Weights of a small GPT-style language model, trained from scratch on English Wikipedia: RMSNorm before and after each block, no biases in attention or MLP.
Each number is 200 + 40 x the weight over the matrix's rms, rounded and kept within 0 to 999. Layers, rows and columns count from 0.

# v: layer 5 attention value, 256x256, rms 0.149, rows 14-63, columns 64-95
# o: layer 5 attention output (transposed), 256x256, rms 0.254, rows 14-63, columns 64-95
# q: layer 5 attention query, 256x256, rms 0.118, rows 64-113, columns 64-95
# k: layer 5 attention key, 256x256, rms 0.122, rows 64-113, columns 64-95
v14,186,222,202,205,174,139,241,183,188,215,184,232,227,174,194,139,135,238,228,245,265,150,210,184,201,188,170,154,220,185,255,248
o14,217,252,204,209,164,217,157,303,245,168,119,233,203,236,234,264,134,173,192,210,223,202,230,181,213,184,231,207,154,237,189,217
v15,145,213,130,240,188,133,188,154,191,236,210,237,179,196,189,278,245,197,140,234,172,177,203,245,198,230,241,207,185,224,231,189
o15,184,174,250,182,230,254,239,277,162,187,261,159,198,235,177,190,230,187,255,187,143,217,178,196,271,183,177,198,217,190,197,232
v16,240,240,216,207,205,197,236,151,200,215,243,214,188,241,229,242,305,130,209,217,201,253,218,223,173,243,207,207,187,214,238,211
o16,175,163,198,187,208,249,218,247,96,167,181,112,164,151,206,280,222,191,199,209,161,215,164,234,163,213,158,169,199,201,131,166
v17,195,217,167,181,205,183,216,164,248,205,197,210,238,250,150,229,218,214,150,243,133,247,193,226,232,232,246,236,265,219,220,152
o17,178,201,200,255,135,230,257,111,199,215,177,154,184,163,238,159,212,172,263,171,245,215,218,241,231,154,130,181,251,141,236,151
v18,250,206,139,157,177,191,215,222,208,212,239,227,201,162,184,216,186,220,209,218,204,232,164,164,189,165,199,164,195,244,204,158
o18,198,145,196,186,204,169,219,220,201,169,190,237,258,219,171,174,260,259,231,228,205,212,250,199,212,169,184,208,199,270,177,223
v19,177,229,93,155,206,215,258,171,146,203,188,186,175,196,227,152,222,184,177,179,210,164,172,184,206,248,225,202,235,235,199,213
o19,183,243,253,209,160,237,184,224,230,201,147,217,179,214,191,229,178,181,220,187,179,161,191,180,228,208,217,247,191,202,240,206
v20,182,205,174,179,227,233,163,181,242,210,143,162,184,269,256,220,157,186,226,214,293,219,189,158,238,202,195,154,145,234,163,204
o20,193,181,268,193,199,158,250,161,150,210,162,161,239,174,163,188,218,167,198,126,133,135,168,253,179,218,226,289,248,221,273,198
v21,159,270,205,205,189,141,230,196,144,214,226,237,115,272,228,124,257,216,236,223,247,185,218,262,173,187,194,217,226,178,181,146
o21,249,197,134,219,200,218,205,278,197,163,231,192,193,246,261,159,122,198,210,202,275,242,228,109,169,261,140,237,216,222,269,145
v22,173,202,207,171,259,140,241,180,151,182,266,241,258,131,182,173,256,152,168,206,153,239,142,190,221,204,202,215,167,273,205,214
o22,244,235,270,243,180,197,244,244,244,272,154,145,235,202,166,179,187,251,203,268,169,220,258,211,144,242,192,195,157,194,191,218
v23,179,148,237,143,202,235,190,166,223,216,142,178,269,242,156,214,200,174,225,177,191,179,199,159,237,201,233,214,205,175,257,172
o23,138,152,180,151,147,240,230,155,204,179,234,157,191,172,258,202,238,275,173,146,134,242,236,241,207,229,158,206,237,216,124,195
v24,207,207,198,238,203,238,163,203,223,234,171,175,259,211,208,221,201,192,265,221,185,141,162,197,229,185,169,208,162,183,151,221
o24,179,176,207,153,199,229,157,243,224,208,212,161,211,206,201,222,213,186,172,259,135,226,217,298,192,189,251,137,246,185,175,189
v25,153,228,236,199,209,258,188,195,219,217,224,259,214,177,157,256,236,275,186,237,141,180,238,157,194,276,183,220,196,114,196,257
o25,163,210,196,225,183,183,227,155,191,292,240,112,91,161,286,181,236,217,193,205,138,215,172,230,153,183,220,252,169,192,199,207
v26,160,150,182,197,251,146,188,218,202,314,276,192,194,154,225,142,177,210,239,201,177,167,144,208,179,186,220,199,194,230,236,194
o26,223,236,133,180,149,280,258,185,157,167,128,232,247,277,202,250,202,209,194,196,146,232,234,159,188,212,205,223,207,209,152,189
v27,195,166,164,262,178,225,216,237,231,207,216,200,206,274,167,196,176,135,206,235,255,215,147,196,171,235,166,197,162,197,237,138
o27,239,176,137,218,195,228,201,187,184,168,203,275,232,145,251,144,191,197,206,227,124,201,127,235,155,173,166,114,294,177,231,195
v28,231,193,159,224,216,178,181,207,204,191,237,226,254,238,174,192,284,218,195,173,142,236,239,200,188,171,162,195,183,207,171,154
o28,185,238,202,216,266,249,289,211,139,98,209,189,136,167,180,231,171,270,160,204,189,214,232,177,251,200,248,162,187,220,243,256
v29,187,206,162,229,200,190,258,284,212,231,226,209,276,150,177,191,179,219,220,181,220,205,195,211,168,236,158,160,182,194,272,266
o29,207,286,245,166,221,219,142,224,198,215,193,233,126,257,221,230,248,199,201,180,166,249,156,127,275,120,234,229,234,168,239,244
v30,186,203,234,134,281,216,257,224,279,185,208,202,200,206,178,206,278,257,188,222,200,217,196,222,211,183,201,191,161,277,175,258
o30,171,209,191,195,142,144,224,198,209,156,153,179,186,216,204,198,107,167,217,166,264,232,197,171,215,229,235,220,241,156,135,127
v31,155,198,176,201,131,248,199,163,206,240,174,179,198,210,245,257,154,135,138,180,220,175,145,198,216,227,172,210,191,241,231,198
o31,222,224,242,207,210,159,250,169,148,121,276,231,229,179,166,181,213,303,246,173,206,167,209,261,231,213,132,240,268,253,245,172
v32,150,216,225,194,115,240,229,197,205,227,278,206,224,209,222,264,171,185,206,181,212,155,147,230,255,211,226,234,208,167,152,230
o32,246,211,214,253,214,190,212,224,195,143,127,184,150,250,159,202,208,184,185,193,218,254,257,175,207,119,132,224,232,249,161,253
v33,202,279,225,148,213,229,186,174,219,162,220,200,143,159,233,204,208,189,180,160,237,238,171,188,209,222,209,240,245,241,164,161
o33,189,169,254,202,269,151,162,186,153,222,140,143,225,260,193,193,211,148,229,126,221,263,173,209,196,232,152,215,194,125,160,219
v34,239,211,203,291,168,163,204,234,204,160,201,245,127,234,175,223,194,203,208,188,210,149,199,262,201,153,241,184,213,262,249,150
o34,203,169,233,218,129,163,144,209,173,215,113,334,241,166,131,175,186,198,191,194,174,178,222,216,216,300,129,173,197,248,184,204
v35,212,201,229,161,167,218,183,216,157,172,164,152,141,144,240,276,151,226,166,159,243,167,231,117,265,250,221,152,204,302,237,192
o35,159,187,209,240,235,193,224,234,218,203,207,163,198,279,213,214,232,224,200,105,166,188,129,198,209,176,230,181,181,113,260,189
v36,196,128,213,139,249,155,176,160,190,155,236,147,248,150,178,206,202,201,174,174,225,196,224,161,216,205,201,150,192,215,143,172
o36,172,183,179,145,199,248,269,202,200,201,225,183,221,215,147,223,134,226,214,234,221,249,199,207,248,155,244,272,195,193,208,209
v37,182,182,251,133,218,136,217,164,212,197,194,146,207,214,182,243,161,186,229,232,147,193,219,137,184,140,228,175,225,179,133,238
o37,216,188,160,314,175,344,220,197,153,165,226,66,140,154,189,163,210,226,148,89,250,137,217,262,211,194,230,140,229,204,148,231
v38,199,252,156,238,238,248,221,186,228,237,205,180,217,183,235,169,207,148,242,191,227,205,249,188,232,170,171,208,234,206,157,175
o38,183,214,227,129,236,204,180,157,162,232,221,174,187,154,153,212,169,137,157,176,245,154,160,208,235,286,147,182,173,232,282,148
v39,237,211,247,199,220,236,136,171,182,222,151,182,212,221,175,166,228,198,175,264,254,162,158,144,214,247,172,171,169,164,241,199
o39,195,208,170,196,282,180,272,257,158,213,229,234,223,189,198,216,175,205,160,180,124,185,215,240,236,192,226,310,207,201,155,180
v40,207,197,102,150,164,205,209,234,207,149,206,176,154,148,201,151,228,178,151,227,165,238,249,183,192,215,231,183,234,184,170,269
o40,200,224,213,190,196,198,260,170,210,181,252,144,187,207,184,173,182,196,228,190,179,245,237,235,245,200,201,238,153,205,259,194
v41,164,184,246,223,206,262,186,204,116,215,181,195,214,221,174,230,233,152,187,155,167,249,174,201,184,138,172,113,218,145,175,226
o41,229,224,205,212,200,123,121,293,209,176,243,210,204,199,148,105,186,237,197,211,211,230,171,220,164,261,197,228,179,277,108,271
v42,189,176,226,185,176,200,215,194,232,211,254,140,218,216,209,211,273,191,222,228,158,206,219,222,136,256,193,125,214,208,239,214
o42,186,259,143,153,160,236,187,275,188,206,165,196,152,142,188,190,188,229,135,226,164,241,259,207,170,104,133,263,201,155,193,183
v43,191,183,156,228,153,207,306,236,195,197,215,221,177,291,211,187,187,223,124,212,182,184,262,235,238,183,226,194,215,225,221,173
o43,185,177,221,130,178,178,164,212,219,178,218,333,191,251,189,224,201,249,252,169,261,207,193,171,172,196,190,181,206,212,231,255
v44,181,218,254,197,205,165,98,215,211,229,222,192,224,166,229,217,221,222,256,192,228,196,224,204,189,244,202,141,212,145,266,189
o44,236,127,127,192,189,181,251,200,121,204,209,161,167,196,149,227,294,261,164,250,241,242,151,199,237,193,207,143,215,195,143,304
v45,224,235,159,215,195,165,172,203,196,187,197,222,168,188,160,181,216,174,176,166,196,214,207,162,202,184,235,184,224,216,251,211
o45,199,179,180,153,157,166,159,164,203,246,232,194,252,237,246,200,250,213,236,176,222,191,203,211,163,200,195,228,137,182,189,228
v46,286,196,166,235,226,175,238,204,211,187,269,220,228,232,182,214,161,204,171,155,177,233,175,198,187,245,136,228,170,179,172,110
o46,193,217,192,222,151,174,224,113,193,148,163,262,233,244,192,192,162,152,194,294,200,202,180,208,175,170,193,179,158,265,161,219
v47,160,144,198,222,152,229,209,237,251,223,162,207,237,207,196,194,161,243,208,273,162,189,217,131,192,210,181,211,241,209,111,232
o47,221,263,193,173,262,206,180,168,215,195,201,219,119,226,217,159,217,269,172,155,188,309,188,253,208,209,198,190,235,257,230,122
v48,194,302,256,230,133,208,255,224,192,195,216,202,210,218,199,195,180,203,202,133,161,244,181,194,187,129,213,168,220,152,279,265
o48,209,123,175,198,247,263,175,134,226,128,290,279,140,245,169,162,258,226,193,290,187,189,224,214,195,213,290,183,205,181,151,208
v49,197,225,199,200,230,194,209,159,126,219,179,158,165,192,244,183,211,240,178,211,169,190,192,190,230,196,189,170,209,163,166,161
o49,178,155,237,167,204,218,320,239,192,262,234,247,284,166,165,213,164,195,175,173,189,175,223,160,182,188,199,237,247,210,197,210
v50,193,205,192,173,158,161,224,210,183,221,185,193,189,185,238,199,208,127,211,204,182,239,203,233,246,193,159,242,210,186,253,195
o50,152,240,253,250,203,211,167,165,233,235,262,214,186,217,295,184,157,234,112,159,153,180,58,168,187,155,250,195,196,116,186,185
v51,194,221,190,239,203,198,182,202,154,190,170,176,193,206,161,201,169,220,231,230,176,165,160,208,175,231,202,171,233,196,277,187
o51,171,136,160,203,248,200,115,209,230,215,268,264,174,187,149,258,257,195,141,253,188,147,178,232,201,171,172,233,165,102,87,213
v52,199,202,163,212,228,170,196,223,201,177,193,182,245,112,141,280,217,196,179,254,164,172,201,273,192,168,214,175,140,197,219,140
o52,180,233,254,169,191,208,198,125,221,190,163,216,234,258,202,108,249,213,271,243,238,266,178,213,198,196,180,209,236,172,240,307
v53,177,211,159,175,193,201,225,163,211,162,203,148,175,166,207,164,238,200,214,239,230,185,172,207,187,172,198,198,188,173,175,249
o53,216,165,197,150,221,169,188,277,223,184,172,199,206,194,199,278,225,203,222,260,155,168,183,160,251,223,264,175,272,179,149,185
v54,154,227,251,239,196,273,251,170,247,116,178,120,220,106,170,177,131,207,237,193,208,168,166,273,205,207,252,185,190,248,173,151
o54,207,87,207,171,210,226,175,175,193,173,154,195,188,327,286,180,168,223,248,244,279,192,180,215,229,186,204,236,193,136,141,237
v55,161,163,166,206,238,219,197,194,193,178,176,253,183,107,181,190,157,231,200,234,162,78,185,253,194,281,251,150,228,210,190,185
o55,193,188,224,215,240,210,122,128,209,158,256,310,232,164,205,199,215,200,177,260,194,309,167,140,155,217,228,213,178,179,232,254
v56,164,245,162,215,286,151,213,173,198,216,173,222,136,169,177,209,236,218,254,200,234,188,198,225,215,162,211,176,186,194,153,219
o56,154,123,202,211,193,248,253,157,223,178,209,157,163,275,177,258,321,185,186,218,123,245,181,139,248,280,200,198,169,224,236,175
v57,211,179,231,206,230,221,170,154,84,135,203,178,223,173,176,144,190,196,200,176,206,164,266,225,227,204,188,238,271,185,282,172
o57,153,261,227,258,140,141,103,223,195,184,154,107,250,224,120,184,161,199,281,164,203,208,228,197,167,176,222,192,169,272,147,240
v58,171,223,242,218,173,226,182,119,225,216,248,226,229,189,206,180,194,150,186,216,215,173,197,180,272,224,191,238,170,144,178,204
o58,168,207,143,194,262,254,213,97,212,182,133,224,199,147,203,228,264,188,166,108,182,238,179,189,171,202,221,169,199,201,216,168
v59,242,224,222,179,195,203,185,202,178,167,207,225,171,211,176,189,228,181,126,158,203,227,161,249,218,199,237,164,243,267,220,221
o59,226,177,258,119,178,227,178,255,239,165,139,267,193,207,235,199,230,194,254,137,222,181,233,150,246,185,183,162,238,119,101,238
v60,163,137,192,199,194,183,220,206,243,227,200,187,200,199,174,207,172,197,164,235,154,133,196,179,159,161,199,109,203,208,222,171
o60,147,221,217,223,224,240,228,235,218,248,220,260,159,139,227,211,215,178,208,251,231,197,273,194,272,252,209,250,240,202,169,208
v61,141,170,198,135,202,208,206,146,224,142,224,195,200,160,231,217,220,246,224,195,201,215,184,153,205,152,185,225,204,212,140,176
o61,212,200,196,179,204,214,174,198,214,213,169,99,94,217,147,236,161,154,231,189,229,219,213,199,190,302,218,132,181,183,247,190
v62,185,227,247,237,179,227,252,207,166,193,218,159,214,186,141,271,173,216,200,213,222,161,199,198,200,207,180,184,211,220,206,293
o62,155,250,135,209,241,201,136,281,228,229,144,125,219,196,255,212,213,242,130,143,209,148,163,239,174,163,160,171,159,199,158,244
v63,194,140,234,194,185,173,194,207,212,182,161,180,253,238,200,181,188,159,218,163,185,161,172,223,133,200,239,181,223,233,268,244
o63,171,242,223,224,179,156,106,216,210,171,263,208,254,185,210,155,210,320,196,174,289,222,280,242,220,115,266,209,196,185,147,168
q64,178,187,187,178,206,199,203,200,223,153,197,235,181,196,238,201,212,168,187,202,230,187,289,189,243,220,190,199,184,199,225,189
k64,196,201,218,198,236,215,209,192,245,234,214,222,192,231,185,190,183,191,228,213,198,206,158,149,184,185,190,249,182,228,189,174
q65,234,184,179,204,191,182,206,231,237,193,274,181,183,199,235,182,209,240,229,174,221,207,214,202,190,176,191,181,158,159,209,177
k65,218,223,189,217,203,208,190,206,189,197,185,215,231,170,239,149,199,168,193,244,186,224,187,200,193,218,177,202,215,233,187,225
q66,205,154,221,194,196,189,194,183,206,174,218,209,138,242,236,235,213,246,191,186,232,182,218,171,186,202,254,183,163,203,200,213
k66,205,192,197,227,206,229,197,209,186,176,219,227,221,162,155,139,186,239,197,172,157,246,204,197,177,206,209,236,235,184,234,190
q67,241,154,228,234,188,202,229,209,194,175,221,202,195,208,213,210,168,208,234,168,202,222,189,202,181,220,210,198,223,212,210,157
k67,168,225,184,177,212,206,184,203,178,170,219,218,168,196,159,173,169,195,165,218,174,207,178,188,187,151,200,179,230,151,147,184
q68,242,219,169,154,178,208,169,225,199,195,211,172,218,235,226,226,189,190,167,227,212,184,222,180,176,257,215,208,179,246,169,224
k68,172,217,162,240,237,220,220,216,190,204,207,205,211,168,218,193,160,205,231,171,190,191,205,201,205,164,211,204,201,191,239,213
q69,182,209,220,268,226,162,164,209,198,177,234,177,183,177,204,190,224,215,181,170,223,160,172,184,228,225,208,217,192,201,203,190
k69,228,146,152,256,181,163,186,246,180,241,185,212,240,212,250,210,174,195,135,208,201,172,126,142,236,235,239,185,149,168,194,241
q70,223,206,218,175,202,212,198,208,208,173,186,210,165,191,220,202,191,213,215,202,218,199,151,218,198,224,203,194,195,261,202,197
k70,186,232,252,187,184,245,129,236,227,192,179,185,185,186,212,146,257,178,210,219,204,195,220,212,173,181,195,223,205,227,182,188
q71,213,209,193,212,223,243,166,200,222,218,173,188,163,211,191,201,192,182,179,188,164,202,200,219,213,175,180,182,237,234,219,239
k71,236,190,203,176,165,160,152,217,188,213,241,180,194,216,156,235,249,192,228,205,209,170,220,204,147,219,182,192,194,225,184,200
q72,169,215,194,224,161,211,191,220,221,230,225,218,181,201,173,190,167,246,263,197,154,220,199,181,190,203,221,194,207,215,221,251
k72,214,174,161,222,241,192,157,235,199,187,194,214,199,200,178,155,245,140,163,217,184,182,169,219,251,180,195,184,207,144,174,206
q73,230,137,190,261,198,179,251,212,172,174,191,214,180,216,124,167,200,180,230,264,160,286,176,172,159,193,232,207,147,158,237,188
k73,211,243,209,152,195,181,211,192,178,235,182,186,214,208,230,246,223,235,225,193,168,212,251,216,148,231,219,230,240,181,215,147
q74,131,171,215,201,240,173,225,181,192,187,200,209,151,185,145,238,172,248,193,239,214,187,231,222,182,209,146,231,218,185,105,172
k74,168,233,236,247,268,191,182,219,195,190,210,248,189,149,253,191,197,174,199,180,292,173,208,144,234,184,236,199,208,171,202,215
q75,219,173,203,238,215,196,209,165,216,226,230,157,189,200,166,206,189,148,209,240,181,260,183,163,222,212,196,240,192,229,224,191
k75,143,169,186,184,177,190,197,115,233,161,171,177,175,205,235,189,201,184,194,178,185,285,219,228,198,191,162,193,232,179,241,147
q76,215,186,199,217,168,216,222,179,193,184,147,204,142,237,240,188,230,192,196,203,189,189,193,163,179,209,202,195,177,192,193,176
k76,183,216,230,163,221,242,222,206,137,203,205,201,202,217,232,198,197,243,172,241,192,207,204,249,215,183,216,189,211,187,204,218
q77,207,217,167,201,215,215,200,186,224,192,113,200,173,200,223,195,220,163,216,198,217,225,186,256,215,154,224,241,193,221,233,174
k77,236,186,150,189,159,197,170,185,188,190,235,203,182,241,201,204,225,223,193,227,163,211,173,184,186,188,184,189,232,193,209,244
q78,182,209,212,174,249,196,211,202,168,197,209,174,200,145,167,191,181,246,211,166,205,193,229,256,265,205,174,177,182,207,168,120
k78,206,193,169,187,260,198,251,183,269,197,257,243,174,235,221,182,165,218,185,189,216,206,153,144,189,162,159,273,195,181,217,161
q79,269,205,236,161,168,149,284,149,213,230,173,167,150,226,182,237,196,206,196,221,186,230,220,176,165,279,193,223,195,265,171,175
k79,241,229,156,182,239,213,180,168,213,188,107,256,175,183,256,204,166,165,203,207,187,179,178,146,211,218,148,203,237,136,211,226
q80,151,214,196,175,233,225,168,165,193,197,217,188,214,198,225,195,183,226,313,159,252,207,182,262,252,216,172,216,251,209,257,238
k80,167,136,202,222,170,200,276,212,261,200,198,185,212,239,202,176,146,224,175,253,183,169,235,200,215,189,183,240,208,227,261,179
q81,192,175,222,285,188,217,208,244,199,215,190,202,196,156,188,245,190,256,199,156,228,106,278,254,238,172,189,180,186,252,212,156
k81,175,218,199,146,243,271,221,210,174,253,274,226,191,263,201,220,175,182,198,173,247,175,239,233,231,210,146,270,223,157,259,161
q82,195,189,216,282,216,215,170,193,185,219,240,171,234,206,173,269,222,201,186,161,162,310,214,133,131,222,169,171,203,159,221,178
k82,219,202,168,194,214,190,179,136,80,193,214,154,262,174,184,199,232,200,168,138,261,208,105,201,243,249,285,214,218,153,204,237
q83,173,215,209,176,234,175,238,88,189,223,83,262,250,246,259,280,120,187,153,264,172,257,153,114,151,227,210,211,185,269,218,136
k83,284,254,146,165,146,205,223,129,179,182,181,184,230,199,180,218,205,178,184,177,208,186,140,134,152,175,179,170,238,135,163,177
q84,170,201,270,265,237,143,200,210,200,174,169,204,206,186,149,182,173,176,246,207,207,207,211,230,268,162,201,172,176,173,194,149
k84,95,217,218,212,215,234,210,171,181,197,219,273,252,161,205,169,221,230,234,156,210,205,212,194,219,202,224,217,182,90,210,200
q85,205,185,210,116,265,186,237,200,178,190,146,149,269,171,142,212,203,270,160,179,187,172,229,174,224,231,231,218,187,213,276,155
k85,62,274,284,227,172,191,312,202,179,164,242,146,274,144,149,198,242,178,256,238,136,141,236,172,166,171,121,205,256,275,212,100
q86,160,161,205,259,242,211,243,192,185,192,115,146,208,194,280,110,127,226,173,237,228,0,120,321,203,203,203,223,187,273,66,163
k86,248,217,225,282,172,251,201,300,241,164,165,130,74,197,206,272,210,155,221,202,149,269,205,103,123,183,157,265,227,149,65,325
q87,200,187,341,157,168,154,246,70,166,265,109,272,176,232,178,231,158,174,177,213,182,251,224,51,65,133,259,223,139,283,233,40
k87,225,216,202,162,289,304,269,284,209,166,80,99,166,171,155,204,204,240,96,295,356,172,210,159,299,228,284,315,214,72,167,207
q88,239,289,207,174,134,165,198,214,210,115,267,119,281,212,106,218,288,198,141,160,141,115,161,258,75,262,177,66,278,148,264,232
k88,226,150,274,283,205,212,230,230,215,175,196,98,215,306,152,88,192,159,217,223,111,157,310,168,134,188,221,220,166,157,248,231
q89,200,238,152,212,61,172,284,160,254,111,361,143,165,89,185,143,181,102,279,138,279,292,285,315,202,172,131,241,214,185,115,270
k89,190,177,235,269,144,123,249,117,321,219,233,161,287,187,260,169,223,268,272,171,178,166,244,136,274,279,145,355,189,110,184,133
q90,209,215,231,272,273,194,219,210,63,274,193,238,139,238,149,196,160,123,314,214,131,326,220,166,238,179,159,183,164,280,109,201
k90,200,208,171,249,172,85,200,190,118,279,219,56,162,205,263,185,255,130,98,208,219,327,230,194,337,159,347,122,219,313,184,140
q91,50,343,80,202,200,178,211,190,113,161,187,183,240,128,206,258,152,371,205,239,283,157,160,274,198,242,231,295,173,278,268,40
k91,126,194,190,189,179,0,235,203,229,219,234,156,97,185,101,254,197,169,0,140,193,248,152,132,96,218,171,222,182,198,261,194
q92,107,66,101,111,201,262,201,199,309,221,135,332,160,190,195,173,276,158,171,305,189,31,180,351,149,104,121,122,300,115,161,206
k92,202,229,290,168,252,139,198,171,217,161,234,233,90,227,164,227,242,149,139,206,200,155,80,238,248,144,0,134,146,213,150,185
q93,81,141,210,163,138,139,15,248,296,198,137,207,244,201,256,195,220,122,150,302,86,274,182,224,196,65,176,120,91,127,208,249
k93,200,149,128,131,180,168,187,259,287,108,302,300,149,206,174,102,159,98,199,157,210,112,230,205,224,104,451,135,152,48,222,162
q94,330,246,201,295,140,241,246,271,204,262,196,238,322,183,292,207,295,200,184,373,246,96,200,213,244,179,234,165,120,103,132,169
k94,178,150,244,208,190,361,144,258,285,266,197,226,216,218,229,153,186,242,83,226,235,156,144,138,207,153,264,206,194,257,220,94
q95,69,340,87,104,315,158,207,147,152,217,225,67,192,164,191,161,140,233,219,295,283,120,330,152,162,212,221,260,200,212,125,159
k95,127,149,214,230,282,313,149,234,94,268,134,249,154,179,208,184,218,250,6,239,168,227,201,192,146,210,276,268,140,74,134,222
q96,172,195,199,190,198,218,211,194,209,182,209,204,180,220,202,188,183,225,200,218,197,214,212,214,184,224,180,153,205,208,201,205
k96,224,236,214,189,213,199,164,214,172,234,194,201,222,191,203,211,201,200,176,196,191,142,194,179,210,210,210,172,199,194,199,203
q97,200,177,215,154,161,189,157,203,196,217,238,218,189,194,207,216,194,192,184,218,206,176,227,172,228,165,172,171,241,190,201,228
k97,186,169,210,212,222,177,189,205,225,216,217,202,156,187,187,200,178,202,184,228,187,202,178,215,191,198,196,157,213,139,202,201
q98,196,171,192,231,151,220,162,205,175,177,205,199,214,171,174,157,216,184,195,197,190,223,208,181,209,172,174,212,165,170,192,189
k98,220,184,215,205,226,193,230,193,236,195,161,230,190,188,155,192,181,184,234,197,213,202,181,191,224,189,201,194,263,230,228,179
q99,187,232,216,180,247,197,228,220,191,247,164,200,193,200,233,249,219,192,253,228,236,172,206,182,229,181,178,185,198,184,174,207
k99,226,153,158,247,178,173,176,207,203,178,218,198,245,169,202,176,180,177,168,234,233,216,185,237,191,242,236,200,190,197,224,192
q100,209,183,227,244,202,192,201,212,239,191,215,204,240,146,179,202,194,160,258,205,224,268,188,222,191,187,228,168,173,256,196,208
k100,184,205,179,187,145,218,209,200,146,170,210,181,173,203,239,234,175,203,165,228,174,199,203,207,166,240,163,230,204,196,211,184
q101,200,142,228,227,191,185,189,236,227,174,235,247,176,162,194,202,188,243,230,181,212,197,189,259,212,211,185,187,202,187,206,173
k101,210,240,159,182,257,150,208,176,184,191,189,195,209,212,244,210,195,171,216,229,184,203,226,154,175,191,192,171,241,203,195,203
q102,210,150,188,220,183,189,207,209,165,249,210,213,199,224,173,203,218,229,212,197,202,191,217,192,209,200,193,214,215,183,262,204
k102,184,250,185,201,189,256,165,221,226,165,185,187,208,198,146,230,137,147,220,196,183,243,224,183,224,194,212,182,220,193,225,213
q103,158,218,219,219,173,175,199,197,168,165,190,207,180,180,195,228,230,182,187,194,209,209,217,222,186,193,201,202,226,190,154,198
k103,232,230,225,165,238,201,256,208,208,219,175,221,242,194,202,201,205,192,173,188,216,219,169,208,193,177,201,179,222,220,218,134
q104,225,228,242,173,242,217,234,206,182,234,205,136,223,188,173,201,266,214,179,160,168,217,195,228,238,153,225,129,236,231,226,174
k104,204,192,160,126,187,174,165,219,208,200,217,235,191,204,189,193,211,174,236,195,184,180,233,191,172,231,202,249,181,217,163,247
q105,158,229,244,187,214,198,171,205,182,206,174,198,204,174,171,167,187,202,198,207,224,146,189,180,212,162,166,181,210,211,134,166
k105,188,184,182,230,189,172,206,200,186,210,128,253,182,243,235,194,151,254,206,205,264,199,211,210,215,230,186,219,234,188,228,203
q106,214,232,150,185,231,233,220,205,230,228,189,168,237,220,218,239,200,215,221,182,214,212,165,233,243,168,211,302,198,246,233,230
k106,196,184,191,215,203,175,179,212,227,165,205,154,223,198,205,208,176,201,193,191,203,194,147,191,195,216,205,166,162,190,220,243
q107,225,187,205,205,179,205,197,197,174,222,214,256,174,188,208,197,215,198,207,217,205,194,185,185,207,242,193,136,207,197,151,203
k107,221,179,176,219,215,190,281,192,218,232,192,176,242,177,176,153,170,195,174,177,200,198,227,161,160,178,203,234,213,204,262,189
q108,223,209,186,151,193,172,187,199,245,193,196,228,125,212,252,174,195,200,211,232,202,244,214,139,173,232,180,236,205,242,192,160
k108,201,227,173,249,144,216,198,202,205,182,202,211,238,157,192,208,267,252,140,203,176,252,155,272,247,232,201,134,261,123,142,233
q109,221,172,227,229,190,183,204,203,173,233,150,195,207,254,122,213,193,168,178,235,138,173,183,169,183,183,199,136,192,239,275,192
k109,213,209,200,184,208,222,218,166,190,239,153,216,233,212,262,171,172,160,151,215,253,211,173,250,161,186,245,250,202,186,168,247
q110,194,209,178,195,242,237,178,193,184,191,159,181,225,199,181,185,185,217,185,201,227,179,235,260,207,145,194,243,186,199,209,173
k110,206,184,217,216,183,218,226,177,185,208,207,237,191,166,176,218,220,206,194,249,199,131,160,224,258,196,205,148,211,176,165,201
q111,204,200,220,236,219,139,239,262,242,187,263,229,262,130,174,199,222,227,195,161,200,251,264,180,256,166,197,198,184,157,164,180
k111,193,146,223,231,181,184,242,249,233,189,158,235,187,252,224,157,194,243,240,233,217,198,241,175,141,222,189,172,167,236,194,196
q112,252,205,223,174,174,202,207,195,200,201,163,169,169,205,183,209,241,156,266,215,201,193,185,170,197,191,215,219,181,225,186,220
k112,225,210,188,197,150,192,264,199,164,231,216,242,135,210,216,328,173,227,203,205,152,200,163,186,169,242,210,187,206,214,261,203
q113,243,214,205,246,173,198,188,180,283,184,232,239,229,212,265,183,198,175,223,195,219,180,227,190,173,220,188,233,159,223,119,208
k113,233,173,227,188,251,230,208,239,189,196,220,234,200,189,231,187,186,234,269,181,178,181,201,183,234,218,133,156,194,164,202,250